{"n_layer": 9, "d_model": 448, "n_head": 7, "n_kv_head": 7, "head_dim": 64, "d_mlp": 1792, "vocab_size": 2048, "activation": "relu", "norm": "rmsnorm", "norm_place": "pre", "norm_eps": 1e-05, "positions": "rope", "rope_base": 39700.0, "rope_fraction": 1.0, "qk_norm": false, "attn_scale": 0.125, "bias": "none", "tie_embeddings": true, "parallel_block": true, "init": "normal", "init_std_qkv": 0.0292, "init_std_o": 0.0, "init_std_up": 0.0292, "init_std_down": 0.0, "optimizer": "muon_variant", "lr": 0.00673, "beta1": 0.95, "weight_decay": 0.016, "lr_head": 0.00558, "grad_clip": 1.0, "warmup_steps": 200, "schedule": "cos", "final_lr_fraction": 0.0, "batch_tokens": 65536, "seq_len": 1024, "doc_mask": true, "train_tokens": 427700000, "steps": 6527, "dataset": "wikipedia_en"}
Each number is 200 + 30 x the weight over its row's rms, rounded and kept within 0 to 999. Layers, rows and columns count from 0. The size before them is the row's rms in percent of the matrix's.

# layer 5 MLP up, 1792x448, rms 0.0957, rows 1270-1301, columns 0-111
100,210,211,219,243,205,160,192,183,203,155,226,207,168,227,241,257,145,199,202,223,260,168,182,147,196,221,216,207,203,227,176,146,219,224,149,226,215,161,187,237,176,181,172,188,178,247,191,213,190,212,215,183,188,160,134,232,176,200,251,204,190,196,157,217,203,176,211,155,214,133,215,188,189,190,199,223,237,204,268,210,228,191,235,206,236,188,164,180,174,169,159,206,193,195,212,222,241,196,171,204,217,189,186,186,195,187,202,174,241,200,146,145
105,191,237,200,215,180,190,161,172,216,175,212,216,232,232,229,189,144,164,133,220,185,189,185,237,206,209,206,166,210,237,262,211,161,153,211,178,217,231,221,179,219,207,186,221,205,206,230,262,140,173,210,217,189,201,212,230,172,201,189,127,221,252,214,222,164,158,173,239,194,190,235,132,184,289,245,169,149,145,157,169,241,176,223,175,222,219,198,130,155,204,151,218,271,207,168,200,182,224,194,204,242,207,193,217,217,250,217,233,237,191,183,201
095,199,196,203,163,196,148,197,174,209,191,213,232,229,249,255,184,207,207,138,223,111,242,256,241,165,202,215,183,194,160,234,255,192,230,178,213,243,198,186,191,211,200,182,134,198,195,156,213,171,255,219,250,209,205,194,229,188,208,212,183,185,179,217,221,180,200,188,210,176,153,194,227,188,234,192,192,185,171,169,230,166,230,211,251,296,233,169,204,255,227,181,224,175,233,165,144,203,243,190,259,246,217,240,217,187,197,197,151,216,248,255,227
099,215,248,204,204,213,203,210,157,212,166,202,185,221,237,138,245,255,214,206,204,132,198,207,147,253,236,153,219,195,202,123,239,187,203,201,219,168,204,204,196,167,207,216,171,163,237,217,183,223,218,219,177,232,200,240,167,189,197,191,231,198,189,224,228,188,176,202,225,201,226,212,253,187,155,312,192,165,227,184,238,204,181,175,224,217,228,138,239,145,225,214,160,216,206,200,208,160,193,205,218,227,235,200,204,210,223,232,198,199,253,132,184
097,208,230,171,201,211,218,192,208,211,210,202,255,196,245,174,177,274,210,192,189,163,179,239,221,166,179,215,219,225,192,230,175,185,184,223,98,197,210,228,277,227,224,192,185,162,226,247,199,177,216,208,194,217,254,205,192,187,166,245,159,160,236,203,211,187,157,250,193,224,226,219,211,174,246,241,171,202,220,147,197,170,211,170,194,173,190,245,179,241,180,249,184,173,187,145,130,194,201,174,177,142,181,194,189,208,137,235,218,190,184,206,228
103,220,246,210,218,186,174,225,222,226,126,167,204,236,217,187,179,172,175,148,247,187,116,221,205,157,230,191,157,243,148,221,186,188,196,204,155,184,218,161,163,201,152,157,151,206,256,177,196,219,227,213,200,257,253,196,183,240,235,230,258,208,196,198,196,226,128,154,187,230,229,267,217,195,210,196,218,179,239,167,157,232,205,188,215,200,164,209,223,190,188,177,191,191,198,174,194,195,198,200,266,229,245,221,264,182,196,213,205,225,192,166,195
097,221,196,199,208,212,183,247,169,186,224,246,177,109,172,220,155,160,222,195,195,227,213,214,181,251,206,163,213,197,169,210,223,253,213,216,194,219,190,230,121,189,251,198,205,177,202,217,200,205,166,206,220,196,174,202,227,217,210,212,203,210,143,231,197,222,238,195,195,201,181,184,237,190,192,222,183,227,212,188,207,212,221,209,183,236,177,206,209,228,129,126,223,227,209,194,283,238,188,141,145,214,165,131,190,256,177,182,176,203,156,203,215
102,221,207,185,171,167,232,239,196,178,204,147,201,218,225,186,196,193,183,264,256,240,206,208,134,190,155,205,184,231,258,232,206,174,293,165,191,140,170,233,195,234,230,194,174,181,179,157,234,187,234,155,198,210,218,162,199,180,202,176,217,202,192,164,172,194,218,236,198,242,198,157,232,190,192,186,208,168,195,191,174,187,225,204,245,179,222,229,190,208,245,207,156,174,212,220,181,246,179,190,193,202,210,229,220,195,236,175,153,170,186,219,135
095,170,229,206,171,214,183,243,180,207,205,190,190,165,189,222,252,246,207,184,210,196,190,202,219,214,241,192,212,193,164,223,173,192,181,227,157,180,156,247,195,240,180,208,161,198,196,232,255,157,149,230,239,191,201,223,268,247,263,195,197,212,212,190,166,178,210,136,221,197,196,253,199,186,148,250,195,165,179,196,183,161,193,194,222,227,167,232,194,212,172,211,250,190,161,193,255,184,240,150,186,196,211,161,221,148,161,136,212,180,198,196,181
097,225,207,246,213,179,169,172,225,165,116,283,198,140,182,220,235,143,159,183,215,209,172,185,222,224,202,207,224,212,211,223,170,258,231,181,189,204,215,218,200,149,199,176,211,195,241,178,209,180,157,220,177,185,197,187,203,188,221,183,184,157,222,188,210,192,180,232,282,236,212,197,162,149,182,184,182,191,209,186,224,191,209,280,172,214,187,206,204,159,135,256,163,206,192,231,201,213,198,237,212,201,234,175,178,174,198,149,169,163,119,225,187
104,222,172,211,217,215,196,182,214,165,210,201,212,212,207,244,148,195,167,199,167,206,218,237,227,194,187,170,225,162,178,234,221,178,249,194,160,222,230,223,169,180,216,193,173,187,211,203,234,212,235,187,205,175,195,276,193,188,219,233,203,264,201,196,205,185,204,266,237,178,193,218,186,168,178,204,200,189,199,227,201,194,196,176,226,264,186,213,148,226,224,238,174,177,260,204,134,166,265,210,200,177,219,213,241,213,171,191,152,190,195,200,182
104,237,258,202,166,173,236,227,222,170,229,190,182,197,162,181,183,193,193,199,222,188,222,213,217,129,163,162,240,187,235,205,171,252,225,216,192,139,225,198,156,181,188,239,222,171,239,201,166,232,186,177,194,281,229,205,178,191,201,246,271,188,235,216,227,192,171,170,230,206,202,195,195,174,216,195,196,191,200,191,221,175,265,168,207,210,171,185,176,179,209,219,188,228,114,219,192,205,209,212,252,201,216,191,187,204,218,256,221,214,180,226,179
096,219,200,225,185,220,138,177,197,175,205,192,223,178,191,192,237,205,130,205,214,195,193,238,200,159,192,168,235,226,196,212,186,230,142,203,254,218,217,266,238,223,175,215,190,176,201,214,168,211,198,124,210,259,175,216,181,208,252,179,191,225,215,189,227,229,147,186,239,222,208,239,204,194,157,205,200,170,147,232,124,230,137,172,184,210,215,184,134,251,163,205,253,172,261,174,181,194,184,194,230,198,235,212,196,201,196,209,205,198,208,168,164
097,231,230,223,234,205,200,200,246,219,203,219,261,195,249,229,216,256,164,233,178,191,248,204,217,195,197,219,196,238,220,241,184,189,213,160,209,193,211,219,200,225,203,176,192,178,172,199,214,214,253,214,169,191,185,244,227,214,163,195,207,145,190,230,186,200,210,191,111,267,118,221,166,197,183,245,218,237,211,183,156,224,189,112,201,176,125,201,136,196,201,210,219,201,219,243,224,129,195,245,202,179,239,181,160,195,266,213,146,120,182,181,225
097,181,173,219,223,194,242,206,199,147,207,204,188,161,193,206,194,212,193,215,178,219,195,192,239,155,166,174,156,198,179,231,153,183,213,159,217,241,199,178,227,166,197,171,140,210,215,235,237,187,188,198,178,189,187,195,210,209,210,244,207,204,213,175,202,167,183,162,209,249,195,252,149,219,166,222,202,218,195,126,227,199,206,150,180,184,287,241,195,256,230,197,260,193,182,147,181,187,195,205,258,197,188,203,180,235,172,206,223,192,161,145,231
098,172,138,181,191,237,222,185,174,168,168,221,155,239,178,212,199,211,227,224,212,180,203,223,151,174,212,184,194,173,221,229,196,214,164,199,171,218,218,179,214,239,188,196,169,188,196,204,215,170,232,228,183,205,199,241,193,220,249,204,251,144,204,178,173,175,213,238,205,235,211,209,202,163,149,182,175,160,241,216,197,223,196,196,155,236,237,192,181,194,153,185,159,149,206,203,191,132,224,234,195,224,219,175,207,206,186,229,189,196,212,210,273
094,153,190,148,208,188,194,178,196,197,227,129,221,209,210,170,143,233,222,225,203,217,193,203,176,196,194,203,215,147,163,246,231,217,228,168,178,161,234,231,190,192,255,229,181,215,196,233,194,219,217,184,219,247,194,198,137,208,177,237,268,188,206,206,198,228,238,204,227,170,234,233,245,217,219,203,222,192,199,217,205,205,190,260,182,269,215,219,230,240,204,158,146,175,195,230,157,213,149,183,180,206,242,218,196,243,192,169,217,211,140,121,206
101,152,196,179,176,164,232,215,242,160,191,221,210,212,195,212,183,191,190,204,212,207,155,210,210,179,155,186,174,202,164,213,256,208,177,206,176,209,168,201,211,196,157,211,230,163,182,181,173,232,225,221,165,237,149,162,234,247,218,260,200,220,229,168,196,208,153,170,170,205,192,186,161,202,152,188,222,189,212,171,248,199,212,205,255,191,249,197,217,154,197,194,158,188,179,147,218,238,187,178,240,224,214,178,231,194,171,210,190,189,161,273,207
098,200,268,231,194,123,223,234,170,208,218,191,160,221,220,236,208,167,193,208,153,224,170,229,173,232,142,235,178,180,158,148,158,261,164,183,179,242,196,193,213,241,225,153,198,155,182,211,217,170,148,224,224,251,227,153,229,186,215,182,209,189,179,197,154,220,205,198,170,204,228,186,175,173,212,214,238,208,234,190,201,256,210,242,197,196,116,196,196,236,183,197,222,226,224,270,175,225,222,175,180,189,197,252,199,198,235,203,179,219,233,240,107
099,210,222,207,188,162,184,224,234,262,165,212,232,253,163,117,212,175,208,204,190,221,258,141,170,224,140,257,228,213,207,234,193,103,159,218,202,183,209,176,190,203,206,255,184,205,220,224,236,260,222,220,215,226,231,166,151,223,263,155,224,223,241,186,232,223,234,188,224,216,195,228,197,147,233,242,189,171,153,229,139,161,176,176,176,186,152,256,203,221,248,205,220,182,211,224,176,186,193,154,212,189,223,186,121,201,215,149,185,210,215,173,205
101,199,212,222,217,158,208,193,213,146,230,183,180,229,184,193,212,287,220,166,210,235,200,206,180,182,204,241,264,208,207,211,234,281,200,227,233,215,292,195,201,216,212,193,194,189,185,192,133,212,188,212,237,171,176,142,162,151,155,219,142,169,186,174,243,186,211,225,243,192,254,199,174,198,185,193,195,221,222,223,177,205,166,200,245,192,202,218,175,228,195,225,202,199,197,160,217,206,185,186,211,180,207,227,201,199,188,168,156,228,214,188,227
101,189,172,204,186,254,202,188,106,200,204,209,194,197,199,202,209,228,188,276,194,180,228,232,186,185,209,205,218,168,181,184,169,246,160,224,183,221,249,247,172,209,258,166,215,153,202,212,167,205,214,184,219,243,182,200,244,211,213,215,198,227,203,165,229,216,238,162,177,222,192,174,207,210,233,191,180,215,261,176,210,215,170,206,175,210,167,194,192,172,174,152,209,212,167,159,249,183,249,207,196,130,248,145,167,199,182,217,256,222,217,153,171
100,233,142,260,208,196,139,241,133,246,196,183,167,162,181,185,225,252,214,158,159,187,182,176,170,205,206,209,232,166,196,187,165,180,215,189,187,222,197,219,221,209,138,151,195,192,235,153,249,206,208,210,174,214,173,204,169,247,146,153,177,243,236,216,204,190,165,162,161,191,178,160,214,183,193,225,166,188,213,174,184,225,193,202,210,169,238,125,249,225,179,219,205,165,265,216,249,231,191,209,189,215,183,207,175,197,161,164,176,182,192,204,199
102,201,180,211,169,172,185,172,216,180,136,196,173,195,184,196,152,197,271,205,214,212,238,264,170,206,240,186,182,206,229,214,238,189,181,203,251,203,157,244,228,118,269,155,209,182,254,206,236,246,162,218,154,211,168,163,195,247,220,161,176,165,197,194,219,213,232,234,171,224,276,217,173,206,235,222,226,160,184,187,185,247,233,176,217,189,188,255,185,192,182,220,204,196,149,261,167,178,288,215,188,193,204,161,198,220,202,232,244,166,200,198,242
098,203,140,218,232,169,127,194,212,208,222,150,169,238,231,187,160,195,115,236,232,172,182,234,173,195,212,189,141,201,238,198,183,203,207,172,232,243,188,201,173,205,212,193,247,180,159,213,234,208,184,147,232,243,183,217,166,236,242,188,184,185,199,244,177,167,232,194,188,182,253,218,178,192,198,164,243,179,147,182,228,197,155,199,221,201,139,240,170,268,219,246,172,192,179,249,238,178,225,205,211,245,224,212,146,216,207,126,171,164,228,162,201
100,116,155,167,203,191,249,223,211,162,203,226,234,167,230,207,170,259,232,217,260,246,174,214,166,223,213,161,182,209,152,168,218,187,206,188,200,162,136,204,189,179,235,180,219,218,202,185,217,229,184,180,153,194,178,180,240,251,167,175,216,239,203,199,204,217,181,254,203,175,217,169,189,164,226,213,191,177,264,237,221,230,205,187,256,192,148,221,217,147,237,222,177,223,232,167,192,196,230,168,190,215,268,180,211,190,217,218,225,168,230,183,193
093,192,237,220,185,176,264,227,205,195,247,211,230,193,164,224,176,160,250,159,250,201,199,199,163,238,252,217,142,173,197,195,227,215,212,248,180,195,158,268,220,175,134,187,147,146,230,178,234,201,169,175,182,157,145,221,241,185,253,227,231,172,183,243,231,123,216,183,215,218,225,172,210,183,207,195,198,239,197,193,176,227,200,223,201,211,130,194,210,181,190,197,175,190,198,202,191,162,202,201,166,222,141,228,197,205,188,165,169,300,249,192,178
100,201,188,231,195,232,199,243,162,225,210,179,167,208,168,180,202,192,170,174,120,163,176,267,207,177,193,229,190,204,208,202,191,217,226,222,140,157,236,218,201,249,227,225,221,176,187,267,215,194,302,166,219,149,273,166,194,177,203,273,132,255,210,194,174,154,187,154,183,228,206,179,191,250,216,208,182,167,142,140,204,227,255,211,169,217,192,215,212,181,199,201,183,212,234,162,221,160,222,167,215,200,208,211,260,194,260,138,218,196,165,194,161
098,220,191,233,214,194,190,163,217,220,242,161,261,214,172,200,152,209,208,277,278,218,216,179,178,107,207,190,190,229,151,176,179,257,194,142,166,228,222,208,209,252,191,264,230,191,177,215,224,210,173,176,254,178,207,220,185,157,148,227,213,204,243,213,183,165,224,213,176,208,190,194,182,210,189,153,225,187,180,186,196,243,189,219,204,175,234,259,210,212,191,205,222,207,159,200,170,227,220,202,243,171,186,182,233,175,237,199,198,188,197,217,230
102,225,217,196,109,222,179,208,195,216,176,222,177,215,206,190,161,183,232,219,199,177,247,210,208,223,236,187,162,179,233,224,184,157,140,258,175,190,215,230,200,232,179,196,149,197,213,155,234,240,137,208,197,210,212,231,243,206,182,207,194,191,208,258,219,201,213,179,189,228,200,180,190,220,171,175,180,220,160,218,169,208,173,187,234,232,263,192,224,189,186,224,181,170,197,204,217,294,185,193,204,213,222,243,197,174,230,178,175,154,186,270,206
097,218,190,191,155,180,173,236,159,193,171,165,245,283,212,210,202,223,231,187,222,158,215,190,179,223,158,190,243,212,215,176,200,235,217,216,201,214,148,235,220,192,208,193,246,174,248,201,210,171,207,176,221,175,207,198,228,181,229,195,227,200,230,201,242,128,183,222,187,255,192,225,225,205,195,215,187,229,223,188,194,180,145,205,173,257,212,195,206,216,182,150,166,153,189,212,198,208,170,224,200,182,234,148,190,198,165,207,187,202,210,238,173
096,169,179,230,172,211,183,258,195,180,214,183,160,212,218,178,241,201,192,199,182,218,214,190,198,215,135,210,214,179,173,211,221,126,203,237,220,202,228,166,220,185,234,246,182,164,173,174,207,130,171,227,219,233,216,189,201,174,155,221,244,198,197,244,188,245,205,249,254,188,156,205,216,174,194,210,164,225,193,197,293,209,130,250,216,181,214,219,200,203,197,243,227,235,237,250,189,226,168,217,143,120,212,209,193,210,260,170,206,197,190,208,203
# layer 5 MLP down (transposed), 1792x448, rms 0.0474, rows 1270-1300, columns 0-111
100,211,205,231,177,139,251,219,188,167,188,197,204,198,150,204,135,258,207,229,206,210,223,171,226,222,211,226,167,187,172,219,226,201,169,236,170,196,207,206,202,173,229,182,171,195,159,187,216,229,169,165,240,227,242,218,188,212,192,223,214,170,223,205,195,161,189,179,165,201,225,164,205,220,195,205,173,157,211,234,176,143,165,193,218,188,161,268,163,250,215,253,156,178,238,181,236,206,154,213,252,238,126,248,230,206,227,174,206,217,133,201,194
103,189,158,190,175,150,247,173,183,175,275,208,184,193,199,172,180,241,211,244,213,188,223,216,176,213,184,195,173,189,198,167,180,230,203,189,166,229,192,185,211,182,205,205,246,194,226,200,184,205,174,165,182,189,186,145,141,229,190,192,160,202,247,195,290,198,275,258,191,179,210,206,258,235,143,187,210,255,236,242,233,168,180,167,335,199,214,213,233,184,197,254,204,165,196,178,270,196,240,191,234,174,165,198,177,216,183,173,217,183,198,229,139
094,250,207,184,169,223,198,165,223,173,181,199,185,231,160,168,182,197,212,233,143,226,231,168,179,225,234,212,207,190,196,237,221,225,166,201,229,184,207,176,202,208,223,189,190,175,192,265,220,249,203,183,158,210,182,201,111,214,180,237,180,273,152,194,194,185,223,269,214,211,221,223,161,197,188,222,206,208,186,194,178,204,229,192,182,136,174,206,209,219,191,180,134,172,186,206,216,179,179,211,202,181,158,245,194,241,235,199,208,200,188,212,249
096,159,182,221,213,164,191,242,259,196,216,214,187,230,151,195,218,182,248,187,215,227,212,223,214,143,201,229,231,217,218,202,150,185,206,208,196,211,132,171,162,192,176,175,210,201,197,208,197,212,201,153,240,127,250,235,222,212,247,208,190,186,243,192,188,198,196,232,225,144,225,223,186,144,181,208,206,154,192,179,179,230,204,213,260,165,230,214,179,242,158,202,166,181,179,256,226,237,181,161,226,206,187,166,211,199,195,205,208,240,202,214,184
097,206,237,211,192,234,196,246,158,202,164,228,217,178,196,234,222,169,209,199,155,205,171,175,210,238,201,238,265,230,191,137,202,129,278,194,240,202,185,198,186,224,191,220,219,228,269,172,206,180,161,143,146,210,176,202,159,203,187,145,172,197,203,231,233,141,200,178,247,221,176,137,161,194,203,190,241,199,182,183,239,206,186,269,202,190,204,182,166,183,231,222,246,231,163,194,205,209,191,257,165,203,183,180,114,186,200,204,187,180,199,210,216
098,208,192,198,170,188,212,233,181,194,198,162,191,185,176,245,187,166,229,230,146,211,225,215,200,202,188,161,174,259,248,162,191,220,192,199,214,200,187,216,202,241,242,185,140,242,197,240,207,194,193,127,166,171,190,214,176,103,182,186,145,174,219,224,201,219,166,150,251,169,164,180,170,255,228,209,145,196,232,190,255,163,207,227,203,177,207,231,178,136,212,189,174,223,187,208,243,227,213,186,266,166,199,217,188,216,217,183,194,194,216,248,207
096,161,208,188,243,188,231,180,213,186,171,218,219,195,203,212,206,185,184,213,191,213,221,161,212,116,200,241,133,202,173,229,153,198,189,193,188,183,241,234,201,231,229,214,190,197,172,149,182,206,176,216,209,174,206,195,230,212,164,238,183,214,238,163,222,189,212,192,230,193,191,149,164,244,186,228,241,213,193,214,203,197,176,195,240,198,259,151,213,179,236,208,208,220,138,193,143,230,200,231,175,158,221,172,198,97,159,198,220,195,181,205,216
096,253,208,163,155,257,157,179,269,218,205,160,237,204,205,160,222,270,206,173,162,164,165,199,198,198,162,207,214,152,166,181,140,183,166,192,238,208,194,224,170,195,224,186,264,204,216,201,190,148,212,217,182,217,214,238,189,223,227,217,190,146,204,250,199,178,181,173,202,201,223,171,192,181,182,239,212,222,198,200,210,208,210,226,182,179,164,174,195,241,218,169,225,211,214,181,205,205,278,230,198,146,187,170,225,218,206,219,206,261,225,183,214
096,201,160,227,201,230,201,192,163,196,146,166,202,213,210,191,172,158,172,209,250,199,256,229,200,202,221,158,169,211,205,238,251,216,176,245,186,211,189,161,170,222,165,189,195,187,193,192,192,217,205,179,167,202,222,263,139,153,150,177,201,175,211,173,182,270,181,232,204,210,233,157,199,218,224,162,214,215,194,202,182,215,196,193,183,169,222,217,154,247,214,141,191,212,215,193,151,135,209,229,166,186,171,212,121,194,190,161,189,164,137,212,228
097,219,183,173,210,248,189,212,186,239,238,163,200,229,205,204,131,175,221,215,165,208,208,186,123,215,208,199,237,189,189,178,251,213,170,162,175,177,202,216,229,193,187,178,256,140,195,198,218,219,220,176,149,272,163,203,198,197,235,208,209,212,209,264,202,167,216,174,168,192,173,182,232,235,199,241,188,253,159,173,216,205,126,134,265,223,177,210,184,222,189,207,219,165,171,194,189,192,227,145,154,225,159,154,190,251,194,230,194,199,234,202,221
107,220,194,202,209,188,169,193,192,204,212,200,227,202,218,206,260,223,236,165,222,180,220,186,220,242,210,218,193,198,253,203,188,251,201,171,197,206,153,220,207,236,218,204,232,217,215,235,169,188,155,238,174,215,180,175,211,194,216,153,156,133,144,196,174,253,223,167,195,193,256,208,171,230,196,189,219,190,190,183,196,200,208,182,244,194,164,205,219,191,202,192,171,205,192,196,229,227,169,188,218,245,162,232,166,150,225,187,175,268,197,175,216
102,193,178,259,175,176,178,151,168,174,206,170,230,198,186,222,223,223,203,242,213,211,223,177,163,197,210,259,284,235,193,213,177,166,177,250,221,213,191,178,167,218,225,196,231,194,227,218,164,207,191,193,242,268,226,207,193,180,203,160,200,236,153,180,233,210,174,179,228,199,199,166,255,169,193,196,252,223,162,179,172,217,245,181,190,208,254,280,222,199,216,244,203,210,192,182,233,198,131,220,228,178,149,193,212,178,211,171,211,223,166,238,168
093,187,161,183,178,225,183,179,216,213,143,218,207,224,154,190,236,236,151,201,232,164,210,194,193,190,190,207,172,173,217,176,200,173,213,264,192,199,204,206,207,220,150,203,243,201,180,167,244,195,164,266,209,211,155,214,252,196,169,217,194,196,193,169,190,206,210,195,135,211,179,178,202,227,199,229,205,214,236,173,266,171,242,199,166,260,142,243,227,134,186,204,203,249,204,124,229,223,235,234,197,202,139,205,167,230,196,201,236,204,197,249,161
099,162,188,216,173,195,176,161,197,217,191,173,142,205,202,193,171,190,211,156,231,210,158,211,154,158,187,190,251,169,181,223,258,202,202,205,171,174,218,176,245,186,186,200,186,234,193,217,218,128,196,226,213,171,246,172,176,203,176,209,184,268,197,227,214,168,151,171,175,151,197,211,199,139,183,158,210,209,215,183,169,228,201,211,268,229,151,198,171,196,277,192,176,201,162,179,233,187,173,210,227,185,287,176,252,245,220,178,274,198,197,259,168
099,197,254,211,142,184,161,189,174,174,215,144,163,226,221,210,227,188,190,248,200,172,199,184,160,202,136,222,182,220,172,170,199,208,216,160,156,221,226,253,247,241,183,178,162,165,190,184,240,194,205,228,195,222,174,221,195,172,211,187,183,156,198,196,249,233,200,155,174,184,188,164,231,172,176,217,273,221,210,127,202,237,162,209,152,227,175,157,173,162,170,259,189,236,236,214,225,242,213,231,199,233,261,198,222,206,217,185,205,179,229,200,169
096,200,236,222,227,151,224,213,212,241,222,175,207,201,215,170,186,180,209,192,207,238,132,246,236,200,169,230,178,208,160,218,209,216,203,240,221,179,198,206,261,158,178,194,240,222,210,167,208,190,134,176,192,184,222,220,180,188,171,165,198,232,196,221,225,224,186,206,159,227,152,236,257,239,241,213,233,178,214,189,228,192,207,190,237,200,189,138,212,188,218,154,250,223,167,173,221,240,214,229,174,199,273,189,235,202,235,179,184,170,199,196,183
095,217,217,153,146,232,237,181,180,217,186,212,185,153,207,203,208,224,189,178,188,201,212,178,159,175,233,175,181,250,225,188,245,202,155,220,211,186,185,221,222,185,149,163,155,146,227,197,201,153,227,222,194,200,179,187,184,168,167,174,184,226,144,246,206,134,179,226,168,198,193,124,138,168,239,179,233,209,170,150,239,253,182,183,170,148,217,173,239,190,171,191,183,182,209,180,205,208,230,211,147,192,236,177,195,173,230,200,192,202,231,227,234
103,202,159,183,214,218,171,176,191,242,156,224,215,179,182,187,200,183,149,240,220,222,224,172,206,175,178,211,216,236,167,179,211,136,208,239,202,219,181,183,163,226,204,201,182,228,186,224,190,226,195,195,229,172,215,253,230,189,186,160,224,165,166,245,214,161,215,234,150,246,224,208,205,203,217,170,133,208,176,175,165,154,155,261,152,145,205,296,156,203,231,241,256,217,192,211,202,157,224,241,185,183,193,215,166,216,179,185,200,189,199,224,202
098,155,213,212,198,207,119,217,183,169,249,185,141,120,217,198,188,201,207,220,189,204,172,211,212,244,150,212,270,168,223,227,191,173,213,209,302,132,203,220,231,200,178,230,195,218,204,197,263,177,204,186,142,205,225,189,194,196,182,229,165,179,233,180,253,176,235,198,217,210,250,214,154,210,181,225,178,170,112,197,201,216,243,205,200,220,189,228,227,267,195,199,177,176,197,103,168,205,192,195,233,230,143,184,208,236,209,197,225,213,206,206,249
096,175,203,183,230,178,208,165,209,118,185,186,160,164,220,238,190,196,179,193,218,154,177,219,194,178,237,182,215,183,181,266,174,274,223,183,236,210,222,279,201,168,250,157,252,196,173,210,168,163,176,152,218,186,212,176,193,175,215,195,166,211,186,214,191,169,204,182,151,195,179,208,240,211,175,172,165,246,265,174,245,213,235,230,201,226,253,197,213,182,240,153,243,170,172,154,206,174,185,268,221,225,243,199,238,164,132,224,219,175,180,252,177
100,215,233,206,164,220,190,200,156,205,262,153,259,219,177,175,156,176,169,204,255,156,157,156,202,255,157,213,199,214,210,221,210,113,184,156,143,205,174,248,218,202,189,279,165,221,194,227,246,220,190,208,125,213,184,113,220,228,234,210,227,220,228,213,210,206,174,173,217,206,186,236,180,228,195,195,169,175,206,227,168,183,183,161,210,166,197,198,164,145,173,182,248,200,176,217,200,165,229,179,202,232,227,209,171,185,199,137,228,176,248,149,175
106,177,203,225,193,167,233,250,224,214,274,169,149,198,230,193,240,163,174,137,170,169,192,227,187,205,223,224,179,202,257,263,194,207,213,194,224,218,128,153,172,203,215,261,127,224,194,166,176,198,206,226,194,187,134,151,173,258,171,171,212,185,247,226,169,186,134,193,216,218,215,241,192,171,183,198,213,167,146,231,220,194,170,204,184,159,256,240,210,185,189,190,168,172,250,218,237,174,159,224,191,211,210,208,255,180,221,196,239,206,242,229,254
097,167,228,193,169,166,249,178,216,230,186,189,249,299,151,201,192,222,225,264,164,233,246,245,216,258,170,213,180,230,212,181,205,184,182,226,231,173,180,185,124,206,184,212,204,284,173,226,200,185,160,226,232,203,235,179,205,233,226,255,239,208,187,177,239,206,212,186,289,240,195,212,121,256,197,185,206,217,216,205,268,148,211,200,143,198,163,207,174,220,163,185,223,165,182,192,141,199,214,177,198,167,235,146,233,202,239,197,199,215,221,202,245
101,254,223,191,155,167,179,177,223,241,185,217,199,216,226,203,176,237,190,187,218,224,207,194,170,218,183,245,261,154,157,223,143,218,207,224,195,201,201,198,178,271,172,244,189,213,216,205,164,106,199,247,260,199,205,216,165,164,214,198,219,202,218,192,205,202,177,165,205,219,161,214,242,240,232,164,176,196,184,205,150,155,216,224,214,192,195,218,218,191,192,199,160,234,167,239,215,169,185,171,240,200,144,262,201,161,212,171,209,180,174,212,206
099,206,228,163,176,224,229,181,181,211,147,241,208,252,169,190,203,178,197,200,177,243,241,186,201,199,179,237,251,231,185,248,150,229,221,200,164,178,209,223,204,230,231,232,201,189,223,197,164,165,211,219,200,167,210,263,233,177,237,169,228,224,226,194,181,238,203,193,225,203,145,204,199,218,170,206,191,200,198,208,215,217,244,216,227,194,218,191,220,168,211,158,218,240,227,196,147,228,181,173,204,206,127,125,210,246,162,196,229,196,188,195,186
096,192,246,207,199,179,191,251,190,178,194,263,195,217,185,182,189,165,160,189,196,182,178,196,227,192,152,195,235,215,199,202,255,194,147,214,182,202,224,203,202,229,205,214,153,235,172,194,234,189,213,190,248,183,170,215,155,165,162,188,200,193,146,193,238,139,148,200,198,197,209,177,176,217,235,260,183,168,162,197,193,231,181,224,194,186,195,183,192,231,188,188,210,187,180,237,178,195,172,184,189,121,154,196,174,237,194,151,239,180,171,195,157
095,208,188,182,214,250,163,211,195,168,167,158,217,198,241,227,225,178,239,237,107,169,208,232,171,233,181,189,192,192,180,191,203,174,192,187,235,193,248,152,222,191,204,185,219,282,207,191,175,247,191,189,200,209,249,194,212,200,153,203,202,247,191,133,191,194,208,265,144,168,220,169,233,179,195,174,206,178,164,201,172,197,192,206,206,165,229,201,176,199,194,271,225,242,203,247,185,172,199,188,227,131,194,213,162,172,184,228,245,166,156,228,189
105,224,259,169,243,176,167,104,199,153,132,232,224,183,215,193,232,162,179,238,233,254,221,209,194,214,203,205,266,248,172,199,246,222,170,204,201,233,216,192,192,153,165,162,197,186,223,197,195,171,140,187,190,196,126,236,175,220,209,165,193,231,236,139,211,223,255,187,234,177,203,193,210,173,189,202,147,216,219,211,194,201,195,197,253,236,221,191,146,190,288,190,179,181,215,167,144,215,226,227,291,256,213,157,213,229,198,228,201,196,206,185,215
098,171,224,227,205,215,152,162,215,190,199,220,182,142,207,192,218,239,219,178,219,212,217,176,198,239,215,184,248,153,222,177,230,214,159,219,188,179,203,197,204,177,218,250,169,155,185,201,150,229,207,250,148,199,224,232,175,205,201,182,203,164,173,167,250,216,199,201,193,194,263,146,235,269,212,217,217,148,187,185,173,254,207,167,190,180,194,175,219,173,227,184,204,202,220,148,202,222,183,164,145,199,214,192,184,259,207,213,156,167,175,214,206
099,168,171,188,234,135,212,180,197,219,151,200,235,214,176,236,194,225,194,223,233,171,158,227,260,209,181,170,180,208,180,210,206,236,212,123,231,170,144,206,156,187,228,267,196,200,211,180,168,236,252,189,211,176,171,172,227,190,246,213,215,235,175,173,178,237,194,171,180,248,179,276,233,180,200,215,177,216,195,182,207,206,241,152,150,205,170,199,217,213,173,174,215,211,219,166,226,210,224,181,176,193,177,182,187,204,214,219,248,185,198,202,220
097,162,226,222,242,220,247,144,213,196,175,213,180,159,195,235,172,226,220,208,213,214,171,229,202,179,244,239,194,212,170,219,215,158,229,168,158,215,202,216,174,212,134,183,198,237,172,191,171,203,228,231,172,228,206,168,193,215,190,214,176,148,226,194,185,225,232,182,210,177,202,200,219,220,170,233,179,182,205,238,203,148,196,212,234,201,181,142,185,162,218,200,224,240,205,244,192,196,208,213,136,215,217,225,250,257,211,163,190,206,213,221,211